Part of a small language model's weights: LayerNorm before each block, a variant of SOAP for these matrices.
Each number is 500 + 25 x the weight over its row's rms, rounded and kept within 0 to 999. Layers, rows and columns count from 0. Numbers have three digits each. The size before them is the row's rms in percent of the matrix's.

# down: layer 4 MLP down (transposed), 768x192, rms 0.109, rows 599-698, columns 128-191
# up: layer 4 MLP up, 768x192, rms 0.142, rows 600-699, columns 128-191
down599 062:509472532501487485505517471519441563471502482483515522504492476514494568484503522483528519486485505567508511491534528528466498500469504460518487520502508481459479506518495496510504533510468448
up600 096:546514539484549502487551535460513511517510487488531515548460459481516494509496468544531510499522495494517502503465520460483541478508506525469485486461469502511530516549532495477519511496500486
down600 088:486548485517528491528500479515469564490508471493482490479500514463430542500477498531506513513518491491470500520532507507508484522518491463465511537505478532480522478509507450463517491473497523
up601 101:475476514495512479496511447516472506533496501545490480467531506483514532477511521488512521526551510499483511460505513558503522446500484503479517505460460479521501511557509501498455527455506443
down601 120:497486534505505505513503517531534479484482484511488551490476504515465511525534493505479502475566497502494433525498498509504471496481517484492550512509468490482501512532516483458536482508461523
up602 094:491476469478503499513501472474511493472511530481511468456509503512508479488494514488517525493534472491508484473479482497520494523539527529471491512495465480534552465458491429475502473458525480
down602 099:487467503509564501523503511472509492498494518496487526522515529485485532512533511528478456498520487484476514544524476518482488456435483459477473475515500513502470499469488543534481510513501507
up603 097:511514474499488464499512492492513465462542483501493526513449512465524473498526520492520510458516482557508470493454479497468505530515506505492553522531458495538495523491490506500508516479484506
down603 094:482518528526504506501508520519481544553492495498434515492543489483520464497437548498526510527554507489476491452532513482535477482507479507458448488504517490525464469513484472474503481476489482
up604 105:487464494512476513518489523470534460506497474510520516508524468489519483488471454474490477526529528498531523473479485437455489462502516503509522517475457439476475503533505506531536470536526500
down604 098:510463532539471498473515482482471535468475522456478500523512477533505470546500497489497494515470469523522489545491531493485506483496488492474539504513522477515430485511496504465500499480476508
up605 105:555503530531512490524524510511524449481484481482513492505501521477488455489487540478494485499514514451550452501472481499522479488488484477557501503461473481523505482513527479514500516515472498
down605 093:522517492502487541508453456543509533526503524501465487503513506485482511511523485527492477482481479540470535548530527482485414467525465503495469495509526514460455486473507507488511444483523532
up606 107:525490523516523498489465490492498511467553493497486472518510463500497517481481516504490492511486477462554469506485495432540496482528551522530477513514482451516501494527501494547501514447556512
down606 101:514486488532489467488497492496497493530521533478515548523514505517487516507496497513539510458496556523486465500468495486461507499544491577520509508517504502515509507520488520489503506506494507
up607 100:485517488489509507481457519497475483550522526524506508497492538458483498564518508469511524510541485541491505518509495541521490504503485496532513514540533506504499509506519500483470451438507458
down607 093:474438508474482539503501508539501491497490528498491489495473439511501528508515487503523515467462527498529452541504513501544475457503495483480464449509539498461510455483473472499521526513463477
up608 096:478512475520497526475501457506502514521528531523494474477502488485518493464505501467523469497542482454504490429496487519495516532488515506478548496465483473474519473494491590492508500541539510
down608 082:475505537520486484521534438529477537503527528462507509467542467511489474519480497449476481506535475491535544480496485517493477477487517425497462503491471470512504491501516536504497467516454534
up609 113:494507495483511502469491515501461520477512479510475501496523422481487520492456480468515508517467520541523500503485513474468539524494520507471480478515450482513494496497472533509524544477531481
down609 104:518498505482478543474496522501507486519462476490468488470521483480465491574484507520474483469513466526487477461469462468522500503513521526511528461488499486503507532482516507469515488466541510
up610 084:510492521509484503505487479517535539516477468520487540498451527502511497509538528485529518457500460527495489428499498421496497473498506512535529531520478502492503522561511553460496524514506506
down610 094:488511481465505477485509522500466488487453477516485577479509485467513499487498510538498485488519484507482449528471487457486482458468530481514521476481458509470539491523545489503496465496527505
up611 101:531477487499514491498488528487529525508512450496468498540510490530491451505478510483494499476570480505549506510534479536517515485480500495495508487500521486503561464515485486506491467498486577
down611 117:494486494487538516491481495540508455505490494546509538504503513509489460479516501544442470492554451532499580496521466470510440505482481503519524470529495505474518510497535507503494486447482488
up612 110:494485485518436512453528471493513448513497546500499482503491503473543476497515495488513520444520496514479503439475487487472556491540501455503494533464462512495500508560476489458481492497511473
down612 121:486448509494517491530549511468534533512513487540530540512501479498444483503519528494510509500535477481474510456504484502444464512491535432463514515475498508490537501472525446472504474455547457
up613 106:496502482500510510505481484469485489493481503485516520483528484526468475468476492543495483534536467528477490494477494455481504514492505495469497501522514507465527507547529498468522526506470526
down613 113:480499490512500495491531508521509507511468463518523519500501530503456490499503477511498471491478550489483507479476546476502510534512492464524465472492563524468482502480510483503455474482485497
up614 103:499472471503510535486499496492505517465524467516488500490535492514466494514505487495502501507484468485504520527486512513460543428510544473486514495506480516479491513502545463515498493474484488
down614 092:486519485440507508549502510525504503482516514501527468518530527530463473507496505512491521485480525479486501475508490531504489475490537474490518484533461529470541500498505486492504519508469436
up615 102:507496547513473522533481546528497506544491533495523511475490488516521489447536501530524482492497543499459517511491418534466480483533479476439473540482514489499551492511500488521510474473457545
down615 104:532466491451471472493532536497478517522518458513459481457517472561467525513504541498509516514482490469497525493518493474507495549502503520502515509498496493507473444508523504476521518505540508
up616 104:497466482481484525516509522527540504513523482524515481499494522512512457476516508474539491521479516526482395484506522496454508490505499530531518487485489515532504506533500530515490480535524528
down616 090:504483480504483535490475519520465473476487474488470492546525508469531510495551481517490525483508454476506496478495432529477481490487494482496512505513439514490524462510494552534466476503489534
up617 101:486479481462542490465530534488481517498477518476514505501481477473536491533461525526507531511509473471502506489523491488453513486471525508484507512499489512477516496534500500477487543483497508
down617 106:493537482547467501467473467523512522522540510511551466500498509470456520480529462496479508507492490503489457522483444497516523505535460468499498513489512503490523486559464500529503486481522488
up618 100:444513471503483491473529444491517488469512473512518514491522490513562510529501497490471499478505508512538517525487490460534548484464474495460513551481471505484545509493495488535516527510503518
down618 107:528521490549542481505522488500488525529502511468449504508504548495452425482511454500498540512475473477468487509508520518479482485493469495493494513498488540484520509449529509478474471525483481
up619 090:474529456527482535480473503486489486486500533511483490547487492511462496490519501507487511500464558561467458464482532545482539495468518498469499504507498516553504527544497461467499509518504537
down619 091:519489504564461416490504509518509503474507521513471517511472517507499494483448436484507502471467465483510506526501493473516498480475499471504515467507505486457466503470512523522467490462463503
up620 097:523492514502469482522497514483483465510489533488480480501499491498472498531492493485496506526528524529512444507522479455460477499507506534562485495491486487497493501542511518524532512501499493
down620 100:509488516494543465514498495499493550507531521548512486511492502501523484490518462533456512499568538483511495533491497475482488487563515503454516521459508484519488476538466481478466459539527467
up621 103:466522438559415523507473482480512554503504472485545498501537505478460498544502439468505495508524464527482546496490453489528547520514494500468500508494456458499491484481507491473506477515511470
down621 094:505519491496511535526538492470465509499461517535493479503508524497495549525499504486449534472484499549469501514511513510476503507481495538537514504512584501510496532484476505465490486490477483
up622 099:526501447513475516478465471516511474524515550460462493487504499498518477496447504478508470524541459515502515476521505478467496491552534507500512482525514450490476483577517487540473519499545457
down622 083:452504498491515469484475468508482458517456490491505475500492482518495500524499435488499486547463513473503489460509505526486487475486505491520529486493460496513442501475499516542522511468479503
up623 088:488495475482480515537542491511495530500500515480523490480493526524482503458502450496521523513526485482482494487523494512531511463533503484526477476490524561486514430464492520454514535507491472
down623 097:482519523489517491492503467554532504473499500501500508472502440505505519551463510493505502508518473500474483531510458435488512482518493498483502488547507529515520551499473496479472475456515513
up624 101:502506453484525498510508511439430487512518492471482483455499530560489475523519482526525466518443488537471501505515501477502536499459518518499512493464527493521497506521472493513539467500473489
down624 103:494521528488453533518510530471548528489491526512501441484492509507529477454511532471506479479461540502468491538475523455519545494501505471480481489495555501525497522478512489497456455522468538
up625 088:540487482528471530503488510502502509508480502532470483495479538538510483519475479462503490520503474477506529458502467498509520491492507528509545525523470463469499435510535501500494483562496499
down625 093:466509506494523497521518473458458502511492504499481463510492556528513508542497486482494481518499516536534480515545509511486468497519480533456495440516545520528457521462487501492494462458488478
up626 105:510481489528533518497478520518470432452497479493516500460472480506467557489495470488529486485495479546499507496504463482506512465552514466508513520503500497532505533495481514484487489510529477
down626 086:489538514466483507526562522531500460505512482496450516511467527496498453493458522502510508485482491494521514533509501538490522502464464481473489504517504526522473541478488503498490506495453477
up627 098:522530501514448540428512465492503483525506478535533471479531490497502478492535514490523546534513492493492505480502513520547497482460551547500495474483512489497514493499487527462490468499523521
down627 109:486483512489479497493471498518494498559486479515502487487469501496506517519522510513504506495475516498532519502505446541493510483495484466518504481553558525496509529508459484518536505521520503
up628 098:530497511511493484514511515512492497465494491544507492503517517502508516535472484508484479519510525538548471523502531509514492491484515476515523521488484478508503483527527525465534471459498519
down628 093:494556534498533483474473455534516474504464555490517515483484508498527539511480481513474480549519504512506484516502482526516487486518489464522503483530500552470492468499527529481464514486499501
up629 093:450490491469519512472488519505493478503519510484505500516501489477526480520524501531532494489512462490452482505456454433549540513479500550456498535496541513519486441509476507509456492509476475
down629 101:507498525544507488494494475447480512489482472521471544509472532503496470459525488514513526491495504482479514495499480477487512491532496501520477525498535496466507483433475511534518516501487550
up630 101:530490500515542546473480577490461483527476499495483462529467511530479477473520496515433454546480495536498505502464517499491505514516521495517489546472499509502477497492513510465492477542508502
down630 089:486470464502505469497498499484482485553506519501472453503495518489478466514503489493518515502499502496481475498514486427512503485523545490515492501516503489502518498523470524499512510459488505
up631 101:548488479494508507521459480466530473509540525483490486473493538466491522515488468485547505557503501493495533492489552507509476533457493494496481534491502524501513480522522500486464502527526513
down631 103:481483544463518495476510490518515488528501511501468495487463530499489508511488524509502490487477538494524425504513481505493522494527500518457506515534537535498454465496494475499423528513511471
up632 099:485534457516446534503480524470472503495506493492507462493510458547515546481458489512498449510525525523480510462502494497495470499533485511493469525451475467512529436533498535541485519549508516
down632 104:501509549550507488503484484515445505532506506469503555509522503497484453470503546465449477498484527514515521483569512467468498509494499497491519519554496523515482510473507498477461468476508520
up633 102:496467520495471502465454501470463515517519464536506515487510512540489506464525496540500450504507483498460553480542508478526502477490504496487501497490505474495531489532501511541564502464554508
down633 080:482514517485498467519491495468546506495478482517521501528499501500521474531512501524527508488526461471523526475504487495517478461510509462530513477485518553484537513521508521507488531412496516
up634 097:430511487497537514449503469496472498512525483479507560511536497503535508497474495516503539536502506509507516489506482507505526561494478485479511495448481487499518506490486466504494533520494513
down634 086:502481545492515487477487477514504452491476516489506508473482456481461472483522476496486511465538510513487543540526507525497506478525497519453499531500517505466505490485505470508513454501499504
up635 109:515511505485525547462485498517526507499462521491485487543537476488455495531526521549468457483532443516474539485506519477472533487511481508512485532507477448489474498512503525466480504512454542
down635 109:466538506492486484496470513466478501512466500508489509487524475511484507514526510459476505503488558493505475441492493498497535504537524480507473524513434491491441547511506461490478526519453477
up636 102:545520449481472537474455488520483520479485477483501504524472458488493500483459486502482533479551507468530518489514499459505537471527540494526494468450490466494488478502551490497525537531485478
down636 088:477518475515476470515534456499455521500523549531505483532492505532505517518472504496536510519460487530530488443497480438505523491477523474528497481490465520510493548492522504487554527490485540
up637 090:466497517510492550454503491500475563500501475494516485513491459534489542529518516520487504505501509520492514461449465461499515566514524503489499501444526483497527464553517481536495490483511479
down637 092:468510528504549450484488507482541489458484502492489485484517509519514445496486505513522478507493515458489516500558481485485469470514487474503482486524473512522515503450490496470481554481502505
up638 106:488479504479484519482526472485470467477497529509487477520509508505449475494489481509532506482502453453511530487526464472459511443501521525562499516524494478479438481484504520478547490487554530
down638 093:478503499507511469491520516491539525497480565499483512523469448543469501508500511486488529545521528490488480493457494473493466459517505477506473552512491479505498492454528504490485498517478511
up639 084:504473481494541525534513514478480505485495508460513530469454545502518476512495487513503473506487489474501490464491529516515530479507519544472527511478488521521506481486537542595487525510514490
down639 090:517529498459521482487497503468527506512490490460505464512515521516507520455495486493502525577474552473556500478480531481497480491510510524502515468502515494521453483502510555480472486507497460
up640 090:512477470500486502472468477512512482479501474510497511512523512530498487487495438470513480542440507465487481502552474472504470495497533485469502500471497501471510503483538503511446493523477472
down640 092:528496518480578523508480495498475510505516527498491493516505506455471533471521573478520520504472477514506581539524501485503502507470517504479462514536521506527534509508517528493497520504532488
up641 109:488527465530491499473462526476511514496524505484535479501466519496496495496520523539479526499503498552465495495487517531538491483471506530526500517486503502502466487489539465515491503427519516
down641 108:549531522489505503509537544507479489535526509552509500475450491506541506483515523518494520517467526498521513485486457506514454502465486514505459520521492540514488515502508528473475524544482503
up642 104:479468463513500523532479494471534438461492515460502539474509499488493519483479480539515495514507514544524521506531462505478490504460491505481464557494478472492506529545499512497526473479519435
down642 112:486490532483519445513540501476498489504482538459488504500545496545452486490538514504430491514521480476487528534533530516503511512518478462484484515519514487491485457494501502460524483451459508
up643 090:524481490495515528482499480505555530504495474498490468517487507463492504504520482486500514505524496516491547444474528515508523515505500460485512505525487480481493535499496494516501511468474457
down643 094:514498517504519503514535509468480543539552520522457506507460484498471520491524487503516497484520537512482518483490489470518519491528485522497496489506492489522472529486482508473508491507523455
up644 089:532487471475441529551476517535531455537501474465468521463481514484512481498469479489539516493498476474501516463504448501503526537540533506477489555506493490519477503523521542513493509520503488
down644 088:493437537475471524518494474498520488456495506488542486524502555506491466465533501514516483492496560484489504535535537489453485542470512484487481475501506549471523465486492450495476571527515501
up645 103:445475500427443535505505521519539523516573528482506488511496459474508498520487490529481505503520524523471497449493515466499479493564504494512474487511471476493521504537525512517541474483482508
down645 095:493516493478500532503485472547511491530441534502510483507498533487488456555516478534449529504513479505511473512467492513488490515530478458538465481476468500448500513515503518539485490532438494
up646 099:534445446486471516554502473508490495495486519529544525449504475528491466498482545497477524520494483524495496475513453525485474468496503528501505560475496499496455502508539538524483478476539505
down646 089:479503515521502479515509528515474494479505479463491497510532503505478546487514523501498460448496469488452451493474492499530516497473506524527553459513473473505494456487466478489478508508426517
up647 094:419502491516560461474530467452521443538543486528482486488472553464535510494514512513546489516530514508498519545478485478492531478459502555487465524525477517527523538521487506495454505478506461
down647 112:516511474522505514483508492515517554489473540520483470514473473505469519461488483489478506466493482483531493494526483561488522533522470456535540491565513503516537502471519508535495532536485461
up648 108:545572510485472525497470529513458481494503501504489528524492494490520490493483481506488503466496461478453532514505516467488474484499530520497481505551494490500493532562524493496475479504522526
down648 099:468504491506491477481459489484510563512519492531496496475462499454537493500492473552493508475479528518504484507522493487454510457516535540513504472531513461493526516499491505530498459509511505
up649 103:558541466511479504483569478468527478507454482474532535493500526483466494471539479497519517516505495503515521513526488519472529495528521463522529495510473505512488504495519540490480467493487444
down649 110:462537508514497511505495529504476495479451511533465455543476516496475488486517514495467498510501461491522521553489452472470510507521510488501503481495478534531571519500489560551537483563468493
up650 111:500522458502527534481522509499559515481485538480544520496506467483500530500480489506520482536503501583524533458506543490490499531510519467488493499471512505512514499543460491522488524478485492
down650 107:495488468461511478491509522486529498492533506446512562502486473482510482515442480503491489522526545532518515505523509523516456526506498515476501480497464522453504486484502504488529466475510448
up651 101:488493509499493532489514520512503497505537473509492508546432479476510480495533519520511541495521476491492519483524486496481495461501537477474526477485513519494532484492438483523492480571489513
down651 098:475497465506488467501518472484539506459481477497483458445516491534517519537512510492465510459495521503530478511431518529524504541510503495510493516521496501454474529502447475484526504458481493
up652 106:460483480516467457482441468505512472502488487478517515478516497472498558472485520484499506527488466528512464504484488482518526535458472494502491488498490455533474528489481451512520499444487470
down652 108:481537481483411504503497518503509510501481508500463524500528504488510462456522473477460516479473520440532454501510522489559480485481477504471499511508553559510519482476490474501460548503482517
up653 104:520549495535528515496462519495535488514497479509502469526473526499483494522560516489489491518487509518518511520514519543531523493526513471526543513488460468502505515503489452514484516526499495
down653 102:517495507518485501492486504504472572467512488525453531521468525483496489486487467495481514525502526509478487493471509462524476515481507463476498486550472531469551489510483452477507493487517458
up654 100:542531506512476535492538476544501504456479474498491521485516472515497497468497511488486565468474507546495470573510533465472495485511500500472546463535511467506483468525536518485541459493515506
down654 107:487517474507564480481488488531472499493507511453482490514511468506516519532448519523438481499545476498516555509519445534507454515532527487474466523485490517458487485473533467534493464499485438
up655 095:490522489506519512555475494477503535516479508476494446528504534497495508542504518471494511511506468476520518483510544503524503497532534504568485510540493524501460457491521494462530517558465506
down655 101:511487524516482493465508489478483514506502489517476511476468545529492466512564505494520531509516480518507540498502499518532493538427460527460516519512494490502459553454552515508499468472516482
up656 101:484516523476502530480518520511477477483507542470470468517483480540516480501441504547497545485555457485499503487459529506477472483506526482487518498467512504472541519485506489472499505520498541
down656 091:465512500477476473507526445470492513483486495496510518502513514488511576475470490518449469532452527499500512514488460531518476502491519464468495514456503493509439455528525465492452480489500506
up657 098:553522477514510508487548504507548460479508483463515503507498441519472498536513479507509503499528515501535481490514509513523525493459580484503484517496477484518503486500492492515488459468495486
down657 082:502499518483522451506523478512490496472495506498491516511512528518491510502473537492528503434470511535508516544476510518485523473484515471497498478503528527491563502472473520441495471536461521
up658 095:485505468526470492506487544477492482507504498504449541473542473487521505444487503466520534522523514506492520478485497488496500485510502507464528492480546482536470511522506529516539518512482534
down658 086:494561550451565475516506506501505516487496531491517450523481498493486531541475492508487495509541496490494473542450465482515506524522521458495509486453503525509486468446448472513499519492555495
up659 104:471473474493529477492503532504497496515459506502557553540502512473482523483456471507527504528502496474465497528503489456466530466467459447484522482500473489482495550511445505507538502473504513
down659 103:495515508503525496499490518464502484456522517488516481507551510506467529494479545487444482505502537543518524502484515542497472501550520461429524499505455509490501467508526454493504463506472499
up660 101:508465469512470483445502529504531449490528464512513451506511517486469514501503512499503517524497533491505486464516521491462539537493478484485503477524503495495488535505509529511551458512513535
down660 105:549499505519519513487497503492540449495500494501473499518487512531510502526477525468514521463485524487523485502490506473492485514541501485470526531519444521536551480522487464481480501532513511
up661 111:551512483499491528518519527539515519469472489490492519528517485498498496487491484499493472502528477518496499481515478503461523531489515514536503492496467526505480501502507490499496494508513483
down661 115:508483523520509507482488547495499506500567504522499484497513446530436494493497508507526487532497507518448516524489494484502485474511507493511511451500500517470490486535485494528531484532550488
up662 106:473480524509523493502487468532487500537498489506498441468510502486497478524545494564481504521487450527530498519469533468568479498501523529513487494509486481471524504504478505470513493499493499
down662 103:567523508514479479496521442514552471492503513488513507516531538496528489482506471489439493534484545479534474458526516528495511465423473485505491517465464457528484510486529423488463546474520497
up663 098:542461521525509498522509474503524469524500511501498527457537470457540504508496498488496477490529483469511475483525478534482551513457512527508468466484435487503523476540482470487516539459490519
down663 084:486481505541490532491518536509465508496481495520513488483492568490486482562515486472473479515502536501508494472487484468519519511455517459514452522508486526472498460483566506564553481473460438
up664 091:492487527509482472494526466434495468502486511485522486467469536541496469478499547514532473500509509519519532518476510513498512501507496507544508507554510490524490451523534529536429541497496518
down664 100:545509531474503492510500456488509500490531478543559534522486532434473503496491500503501513514505466479490517472480484491516481561507495498513524538519476549499502506495523537478517539500461509
up665 096:509452535449510504491514487489498468505516496479446514485511499481453478517501473500496536519570482501496558520514492529490490463526493539507498549539522499544527502479495466529508497500500471
down665 079:507481486510568481512485495487516525520520555526476466516491435508467500451522501469526464488518508480456536527468512474516499472501526487519490512518507479508472463499450524499501512531505481
up666 104:495464515482437493526504463458507496499515552497551476494503504506519531489496470466505536526505498509509493535458480489524539487492479529471526473517478469480520498514492494493479450460516528
down666 095:492496500495517504478543489512479488501504498478529510452507504532509516515536499530484483482483546496437469515530526524484528497514476452498489507502480459499520538504528524483509541513476511
up667 106:489537473476487517463498463512511476504471510474525470525503548488478469498518514468510498527534514508550512513519536489467516514506566490493484496563481520509511537513535485508491485468530500
down667 101:498551506495514514521480540504522500472478513472502507524492471517463423492512468531515536503451494522483488522468508492515501530509541485503526482484443514520515493468496493460505507507507500
up668 097:454449513498508452468493521508504514489515541537523568493508513513470538485513514515484487491481468484520496505508516498544521476457546528542456463518476473474492515494502511481538497488479455
down668 110:452520523483490479517519484495506551482498515505484472467462511505492493479532485491479503419482514474478497507542468536482516473531518490457484523557491556522534489482474534510480505479498504
up669 100:472457503480503486465497549489480501491486494463521533478524480497486520479483489505531489482481487474480471458489534488470524461515484484478497495491526492497478514489528505475480503551481539
down669 093:529508530481492512492486510527482503513469510520522498500472505498508471498487509520494501481496505501475550492531492560534529517507505502496531479533510504477478498523487497563520485485465509
up670 110:514510451492486466515501496512484523530518492490533467499511473495458478532497500491513481477471462499497500506509536541521535566553586508459518519482440467542495517516529511500456509553509495
down670 098:459501490526526445476486538480470540489460461469489461504524506510459476516485474488491526483502483489507476493490492509494495480501461474493474506485478542471501516440502492492503467526473486
up671 099:517471472506495499496499482509523442495450503504484491542481489463534460493519510493509483468479482507518473505496452475504480489516520486530498526472514523489541504498536519451475548533510544
down671 096:498517499515495491493511499507510486505514518475459520468484494493506500520502463504516485526504539505534493497561485502503486496517516512480473560472502493518492465503510478503501535537479540
up672 104:492467450491493474485487507485484517526526484513506549467479517521503532486494527515460523496489490560496495521477464477500472498535485465491493471511450457489461500517503539477462472521506517
down672 109:482485435533503481546476540510496524496531450547459516490500539521463510461491523503534517548512509478545526519556504462491548471496471524507483511495488469506483543494524480495532494504497479
up673 098:552527453487513506488481524461491481486492498483491510521491473471507504487509455497494460469471490497513531506494533502522576556464546492496505539513492532484489455451506502505501479550499498
down673 112:560500501488490505524539539492519497516530529501458429496510485527481507495503518518531489493478481493485472568493434503467483488532514547487525494495488471539521507527500490496498480516516448
up674 103:515496532519495504522512478506509474483454511501476525447507501494505530474491490489510518480529469519431478502534504456519468480487477517560505467515479493490479517528530506480525471540471479
down674 107:507458494525517524516515501501460502487510502471503479511487461515535499484517487489509511541483452475500509473488500506531490481484549460469507511491508500512517498481509506489472494483471518
up675 102:534524509501510482546475476508499496522485492523511495441510513483532505494501489462526495443526490486488496527538452541494525519475506483482486555487511476520508493462511501469492447463508490
down675 111:539469499492484528494526512509525495548497485471471519469497447533472497540520487521535513518526499510478469496465539480497521476527504506497493468466505530520470491524521486471491470477498498
up676 104:542483533485499535476474500508469481498505513455482501540465475507502547466534471483503479481504524500504474506497517494533476475538553480463473440502518495501487481532522487493539456471483505
down676 101:500511484475509513500475508494496491515527494501541466490491431474474500500468471502526502462492515482508449514487472452502478488491514472484524523490514498485498516495521500529455498479479514
up677 098:507523484489481483535506464483515478499522473533491492471498486473543501467505494463528482497504474479488497514518499524508488506477532530518461536515468524500538520519538499544499510503524520
down677 095:512517473512465531477492525515435517516479505516548489502495533500521447504491465486515482503458527486488507506508500482543497492481500493504495535508510547504475499495478486500468508492473499
up678 101:501495452498512505525449509500553509512516481469487531499504530522551513512526460482518504498495503479489456521471522504522463471442519470492556535506489488506506531507504527464555480512512486
down678 102:453506473533486457488498532517508508511526516525508509521502521534468484506478467536502495529511479525499475511494534499500527531500508475501513464529518496525484489513494462531514442529523491
up679 100:517459559509501476505513526475499498521486510508476481459493496485472480537502507475480485528501507520527492456479522508465498497488459496527525511502485442510523496518490490504476481527464522
down679 089:490460494495469510518513497505473518494471458497521507471481484511556532433487517485456486500523489515469515496519492513479500493524505498500451456507501531485527489483517537514508536528502476
up680 090:476508464483510524494513502514559504476531509510514484498470506475501481517459526462508501551464504500490454491474511488481524476494492427488482461446501486524501488526498494539515537478521535
down680 105:506506475496541503502515456497490558539480492492497515503530521543486524528462504572524493471508516461465488493506497505531495524489523486539510517512517545480496519473505508511437484522490513
up681 099:487457524531470485513547534491545487493513454480541484459491479533512515459508474490503463508497485481502515513491487519524490563525528520533487503459489541505501520489534511493478510507474527
down681 096:517502497502517453502479513474459465461485511539479535501526496485484507487504520497452512486511488566501475499561472507465488506519517477507530469539460467488446510513450488429541537507493473
up682 109:479521446519483525524477484544501556486487486453475490542492499539498480487495534495486502475514492521509481510534544491497510512511534545458517535507477477502512447498497512481517491509488499
down682 092:514486483496510473478498522541482513530521476509532450510475455522499508513475509506504548523507493511498484469487571488476461514497513547495465498520477534487469508551486476498493458539444517
up683 097:475524498520505498471506531518483500488490483493518466478499528519483490481506505457510488482548510492517496585472502532507540490546523531476461530506530499520526517478517497470505504524482477
down683 096:469484497483499550487519534497533547477491473483491503519498550523513469501493489524508462477521481491460544499540502481533505495468516516455539485501490547490493512484491536465524488513515479
up684 107:500465445528499499528537479487492446459505497492540497509531472491513537491497505495529483513473498538502493504498528469527497502502493463494491500509471514507484488531499507512532449459472529
down684 111:523474498488494471550493505526499495498502480508437519528518526533532502566483487507472489479463480494491516495490506511499482489436484510530513527504526525447498507520510470500505514490518432
up685 102:483481490495488516496465461474490489465472528520501543508484531496525474527494492489491521506496526525532458526556496457469493518493565497517528540458463502526507515525513462459524513495468524
down685 110:457501510474542487527468506524528483494490493476526475488501500491516460481517519517484500526499487483499489506495476504484453470526513514471510489524455542493504480515530443451510532462497446
up686 097:502483475501553562476515450490490485561508491458514533477507484506541538514515502478510514512517445521477482463496526535479463484504446519529492531486482467458529519517526525503464477507514498
down686 100:479499549531495461514516487476509493484464506534500504494463460496520543490478522483510533482462490522481518550521503488525535509508460488504498497502518506507494508490455505557544506493501503
up687 098:518485517495508533501521535523496495522464507494524475562494502492480497516514501494484566532514472476500503525496510501494516490510474457497493508481512504486475531483481488505486448504531463
down687 104:495546525505453481494521491506512524510471472429487503492481448477502480500500484460511493492493517468478510493495456510468509506481488482492479508491487480557493505502452514516485477464518492
up688 098:525476477510503515504519493444505534501501536502482496523496410524513477479464469536531488503521508485519503490497521516500506533523500500523492529472471545499495523471489499517470521494484509
down688 083:491539515496513503506525538501510478518490467533479491536466522500509496495516557490514499468504507469502460474485512435499463492472494458509480526494478547447486483498494499540501531508510511
up689 103:528488482533461537453500479478522478524467509537529549484474445506487513486497482471537524529486495553503502487562496546515440500508511448470491550542512518469546495559501524477470501482474487
down689 093:501522472511506505495525519491465488500519486502496485537500506476487522463515528510534496489483475513476488501469486465456523482481487515495504485471479516505509528497467533518497513521502493
up690 096:484516485506501498457457533520493494470512461504496542543504489511506492529491474468502540539486463502533527496465506497535510502498501504489507511459500488458533481493475499528527542501479482
down690 090:489498499521494535526538534530517426509497544471501508483462491525491515481454476470489456516474503510467526529488509484474493472489491465510496476533550497488456485491487512442453519482512479
up691 096:497455481548490450517475541483562535528473501499522529501513471522512476481476522524463475503506461488510488498494527511506470467553508514515500527500484446513509518499503533463500509499510500
down691 094:479534516482499504466535486507525483475487471522491486519459548489533475508489494472498548477506517458481515516516462469516504522486507532537503562498518511493532528435505493513531486502490478
up692 107:506498456509449551532561465505498518469508493510524477462495537457478521502498521515474501539483507551520475474489475560460462533520506458439517483511467518509508520493503487508508485470531478
down692 104:488472472503504477479491493460493493492514451527489522497500490495501495500498524468504523527599493495504508498541483497474522516513486550511485515493484493485503529462514463489520482478468495
up693 100:487488444526524539534516466488504528483502521518521497552493471488504494497487493504502525517506503522543521504518506508495504484478521491507472508505533487483523554492535506464504539496482477
down693 093:564511547453461486506487475504463504509534517490471456524499514531489486501518526500496478523485483546450487501494492501527539507533460512470481475532530482470474485483514548522509481522549495
up694 091:471497486510474526412485510447530507514509496504513482518514509474527508479538534542499476534503514499488510497476506517544544538491517431478522534492521512485490464524470528524497524544523484
down694 102:510478531498498517528509501490474536508455499515499532487430533524465478528459449482488532465480451549478508516539527495511497516516450512520481477511502497487495510442486512502483443473481502
up695 110:482491494531481533533494488525536484481516501463498508516508454522484514477495503506527462480469510518481503497437517483515504524527496492548477524470511487528519484504513488476492469478497504
down695 117:530506495521534473528506544508515463470513507490548530482538489505507520498477509512534515481475526516513498515489516501499452551479473499541518459489503538488522510553514495480482451465502468
up696 105:494563477468508481487531486473509489518538541534527519516517496498514532473478471485490507467488494504483462539494485478523473527469490500441458523523513486503532503512558503547540459487506489
down696 098:504468516494508498533483506473525466498491495477503502506509499476491464470506480506495509477430496535501548479536502527492512529485495505506503472481474466506535493513488537484452475471464487
up697 111:524486475461491522508502496489530485507507465498460482443485518535520483465466486509463514521494541522521515471539517507502497509477513513500513529481484547483544499544513445455515473467485486
down697 097:456492460500498551502511491518502483509502510510528549494527477469488465515487538511477497519508476499489523512470525466470507502481551522495515508485460483524488508480492460485522506476479503
up698 097:483484444484539472515464498461523457520471512514474530511516473513489477484494480515497492517515504499521493524495468484521522515464482498458481527546429511530537521505514527470499535510527489
down698 100:570501458504486471516479521494449470520477464518473470495475477524521477541456495522510463494534496490517513491502469490556482491473447543516495513445493549519491495505537499539492473465475453
up699 104:472495526489437468504495500501492494500470518484506501510528492465505489466488505491539491551555520513478516494477497518532478500519505495553505482504530495521484483506497503515478489486529504